config.yaml
n_layer: 14
activation: "gelu"
rope_fraction: 0.25
tie_embeddings: false
parallel_block: false
init: "normal"
init_std_o: 0.0248
final_lr_fraction: 0.0
steps: 7029
dataset: "wikipedia_en"
Each number is 128 + 32 x the weight over its row's rms, rounded and kept within 0 to 255. Layers, rows and columns count from 0. Numbers have three digits each. The size before them is the row's rms in percent of the matrix's.

# layer 6 attention value, 256x256, rms 0.0478, rows 219-255, columns 0-127
090:167152175144106155162090125209119070169144122159116165131114125147161134105142138143135153126165085112153120114065152131141169092187107123190146105121158149130111106109130122146155114123074105186154047153099075103164185128104075136142157067110109137129106108119163142152155113170164129120141183119102140099180170079139135135099139149141111103095143111126136136150143139191149110105208
088:050107074071110148133109165123191183123124144154105132133159107186127180175149124149110157105121121140080162148119070088066095127129096118115077206123138101150154080127146123096148142099054119175103136136124072078197126128121129116100088110122152105149208142116047184141044111114110183058045103101111106069099123136139136123163138136167107122114169142135176119151082092124131151130117
081:136087148084180160082134136168126090111166177152109183111158164147152099145133110111121078093160065125186032144130107155159129055133105143125157097160062141146103125112157141136160148119084117093118168126134121142142107146131110162162100089174109145112092169135161125128100117092118096157101170148133167148078129139117127087167094170079103151115105117108116127179188135173100127168160
092:115148154135127142099133149132172163131117131106087103172080182156096163083139163135164132134114122173120187167119164117097065132112114160111122114132177145126150092134086135138141248122085069047125126107090088156102149133147100151115160131146134163133110143163094117170149109117109167112075063071114092108155123188075118122119132140103152108092077144137114187112156199120116166120126
082:106103114135146158137116097095106116140160125149148142112148110140156075139124113127153146123116163179115132112103107135134085112155149096117161097106145136126100166158185123114125099083174168100099120141143213156174091127127147126147076191074126123171139181137179133151066123122134164113094145118137153129065105121130154123136087093173100175157085110109133119146100098170119105143052
088:135075068113206101141131135097119172121131147132158172114207101161193166107106170125148130154080155161142154123119101162117177148112170052154119162142172139165141130107106125149136122119119156065150069126096117156107208147165112138108066179126127141126148174135082149114121101210092097136109095124140083140107132124142127128178109124162139092150119088132220123118165122157113170108059
087:099172122135156197121096150129138076089120107178145102134117154163167122158120168100124129033192157148119168123125208125060146078131185091163097153143125137113132116132124127165150160149132086208192097148122151155129088132127150105120152129080126104109145127114141111129117052151162152193121141092145097179136121146108116128107105083132142130111134172122126133169080090114159066106143
094:148170175113162200129136121145115092147155109110095165128196070166112127178125088129154115180111040097116097165133090123173208118098071109156128125025124165136120153112155137126125136155127165116118115106134123124120135120066183107096199159133136129133110145114156162122114156223063188123140155184144184143110150107143160133132161081179123125128146169129120139089141028179138093129102
090:040177118124113112065150117204145124084142146101130077110119108192121141137131147148089160125222100134152093152143130068139055147137126120158120121089134127137101114131143135105099131111157145146101104134117094156133100128145100135153117089132134102120148183111150114112117155115160126172143177086106153116137017081097095096134107104152103100109120139095122145146067099098137108133110
086:125150144117192123074147099193124118069150071089194136143112095180145128083069097139140168075200130174080119119158176122092061147109093174085127145106163117123135105146134105144177169128120118077194099137105140132210095137111103144131066111122142117096133175095095120125130038096152121131134121070141091155164077160087105130141138141109110138101133118110163162206077074134128090131130
095:164134131162159075097139074137166113103123078154130109135201140132120175119163080091158126134069116149061112159167109132131168114136146130128161126083113133162104150095114137155119052147184119114126113070113123118142132135125112128081080175121157123114115103166182130152134147171123122103136116138117143139065160153146175132120114110142140158097091183147120112093120144145072136117078
084:139096158142115116127156096080141108168161143137081079133165137078144130121123095118120116187145158150111046169151096208134134092149165114140132132160095142149142182084191135114085142162153108169078121156100177162173120160172162099128136115090136135127083095098152143157123135161193127116108131133113113115121153169103098119167111136127138148158059064159202104092083164176095146130131
094:083183140097123144129106146115069123096144170135090187113090065127122153148143199141159097112117134169183140065090209108141153141056184115176064059089120161109164157114128134143153148121049106149150145095119087151121130136137149121148061112150109131137149116121104065142106130146090134198096092118136121103128101146130134115063115142138178137158124129133131105153090152197098112100109
085:164116125175130092087151067147173095196168054158165116111135141092152103137131160088199194126120146141085131195184138236131182114109195107164166209144105113138106102113161143151138179130120105087091074141145175087183135092117140124089130103171143119166188104129137152103106073178160156102089196160133169104110168126117090114154099153168109122128096104110192112054093140149119121117151
092:176127122115092133230128188142148108145089169141124123133083084109152157052146158116125106126153145092083180091141165136149105093131142115046122171149147147125151147129121130093138118166126163149146049124114066139197115134124177143160102129141172146090163150138117135112092073137173100030056110123194049156139128154149086136120184129127121131129081170136124118153112189117164107143192
087:132122159204154061143115074112086152115116137080118092143112155127175078090105107168087128137152142117172156133112105076088099104107103166144135081139168151072171067110108126139120124134134108200164111164143119184131103118119112148123084141103121158141093119146097172146152166118079141113133113168097078124110114101164146152171089088122138121129140134065119131166150106128148116104123
086:158103053097168172165101090124128111110079149142100109142146163168129160124077154174029122115097181111163159123165092094168121159080155068010079189148178125169165112108111132136140173082078086126226105123126119162111125139087118119147124075165093121164109113116074113127059150108108127143094093154170163109129131111108141139122119084106081129152191154115077180148075168116131161147102
093:088133109028157145203121105155122118148129135148145103140079165140167083143124082145099120110159125145149092112119120081073069109106132089116107136128143125104164098104125114124195204088132020175255183158125151142078147101091112143139141157109116133142092137149147131165136132093095130110154168115193159098140141126125110147177127131107099090135138113116087172141107109106162087128148
100:156185139102134130151129096214166115148103091149152039147147184172146104149128149115121134102173130141092080109152186166143092128176139114184129162094097098134126103143131132093131165129115108038128107123111129094185086115080123146122075140131124119124152129111124125144132076170174157142131148145109160141145112116075122161096140157159111112143112108112156132166116219136114132129123
090:125137157116116049079146146111084170126107173071137234150132143091143181106071101136199140109137184196146099147157101170114177150134148084152098130153135148158158119159119134105151111132196114106096171147105145120139147131121165115125137129102135124126087186183086189124212127096127062131093114167155120161097138128166140158140103126170139099130101129128176138113142200186120147143142
096:138107169168118090124097104139163130176096037121122147115117123105169091122123122124116121140130100125175177138093114124099183095137141161091125084149151123089147065112137121143142120131122086167222110146123129114200156138125110092139120136084133121153080144141175140115225188096075131149138111096134093112111171158150120128149079145063150158117145139140151125139156070099117130140156
083:093129103154164101101106091121145141137157161141144160141119053157086130090103116125139127152105148085084136109139142121107084154161103155170130118066135064116112181117127138115115083114167146136133141117125111101152117094119073118181124098160137115178125093130136100098131067188160123083128106149108168120131070106144143167156155096117129111103148085057096088121111135179161143115134
098:124099122157095171111125159061114146138130136112119079138094131102099154114128147126092107111122181146106193143130140087129103131124183120084133138133107085118130174130127128144130130095207117102162137161124145166086146142177164070099156148132121129166063089138143137080176168153141106126110107138134152137120157150100150128099104082120169179149151148118081124138145141135148118130114
089:090148148058077091095115169110170170096163131108131127133138104126107164085117069142142131128116168101134109125200120151142078149150099139117117123150167107157140116128154125132092065122168118105062148157148100126115106152171073202162120150166140127168156163123130133113138140107180129102118135147130124143153016115100075110150103131172129138140124104133128143164060124140136158116157
088:139075147085180122145109160133062132128111160095075124144138139151141131119125116192159138091059102138194162137078094090094079126080069136116054144112199124127167117116055117083127105150115135209175161137151161141120129118124086111133211167151158160123132129102139117143122131134094099126187074138111179024127110106113158159099127104063117108140161098116155137128178107099111123122098
090:187083158098144109106091107068167105060110128179151104119187134147112163124111084160120185129116175095124117141118080111099148094114141106073119141111131142120122134113135141117126117162166142171146127168135190107120072131139134113106149127108162095116117104146126134121139098165148134162095164147126125146165177104132101116122074085167157154118139158146095119178111142159115150132132
088:085170158082075101130137146205101121091147154098140113086077078176089118124109097113151112092162109116115122090181134196155089151095084155146130106052121160133116128136112129129132172074090158076062140133115108085139137123103135181151131150148092133167172172112104160144099150040062102139147148094144176174147101095071118142085166176170115159105120138163102148117123146106106179150125
103:126081119216145061109128104046202141124149075123148092133109153053122138134167129088161066111114100075138114188132111126114136107145174099150159112128097151128108087142138114146127059180131178175079086088120089114087141159152116118105089107102159132080125110126117171110131199092142158167129145144128074171090148144141104145149094121110188164109117156175142129090146098139120126123129
079:117084118154145044048108120144107167078101109129119184164094113152168041155113135142135154123129120086150147139122199094070119136160123160090133053183212125078136079107116119137107113139116167127141121153103159144121081123159155115101182118074136133129134150108087135135114123099106076201145119098084050190142110142158066125163075091156146143109116170117148153136106163088138105094102
085:195116127182104109077145116123151151114151084124113093074189142157113142100112147114102106169105138105123162152184117192116141158139166115163164114118115113151096201122133140131112068120203163072076109115155104107146092118135165099113107116174162132131123118174091156138093120177100110145064064153074149078086170109117158139106147144170133167113154114157130105070128135133116150121082
080:095110050034064180134101184127132171115139159153094170130076142109149106133140138126133128148155113127133150147152100045140172103093169089085100165136114161100191070115127121123156079109102119242123103110086139141143159172102115116128106109102154115020098095152101151150129178097143153094173184073115078107153173155166137106102117099185115117118102155102101108151105145131106116098166
090:132169131108106082120140097079140102101151108099167122148101138158160096136098152110128117139208159125097120143117141176071108126146156172139137121159138114141105156142109125133155088120134153102079079172100122116140117093166120149115122102099203085127142086134085175141111087190225156078124190098115074154147071170101141095203115120173118108106086108113137126137124141062140102135162
086:145152140171082099144096067146111106140120102148166115146170156190158148110112109154127154105171145112119145119120146230118081120148158147189115134127109118129129180102164140149125172054111130092133032159115188104120072108114159119166157176136131143170126164143102108096104113173127162147149142108090143092129122134099151117128125138099097132093153095125166120122083125099113147142121
085:079138091081105178131119138096088124151096186103051139131109206086135085168120155145098054137103129128173104082088094049146148129115111111122129115136136159123192151157113136120085154128057115166180120129160101149031121155124122108133158157091106130120093131134078110195139189121117132093132140156179151113153169112136126109124122146083123085158132126132104150159183198106168116116174
090:132114132140206145120123144144117160166119149095114138103148185133133159101120147129161116150127150182166117087170114103152100116061088180144134092051155082140103140104101152092126111106086131070182165069124106136082150097100124161125116160145104131112146172110150158146182122029111082088161095143145177153122191093063173122123110104178138135159137123121116127108169208177144130110101
093:074122124147035072147140116049129132113146146100118105141135115125101210140143090156129133107150141045127120192130097100141151127091203120124151121106123159137124102100125152136110097073162125185083110131127102097123099157171143112106126110114139084152123114102145195130052171086088133170100126167082110168132113110157089090076126139176116149098191157125121166125117109117128125126092
078:081171127177056137083118084125142141143173096167173101137210141134120166165160112068175132124113139157095121195141126151132129168151165137145146146072058087140108130110163134125115125164142116111121094156112109080094150121138076146143080117160143117145140107120135143116128134177083161099102172145100180072122113144131119162107094177149122133138141132115149105145087057085130130170102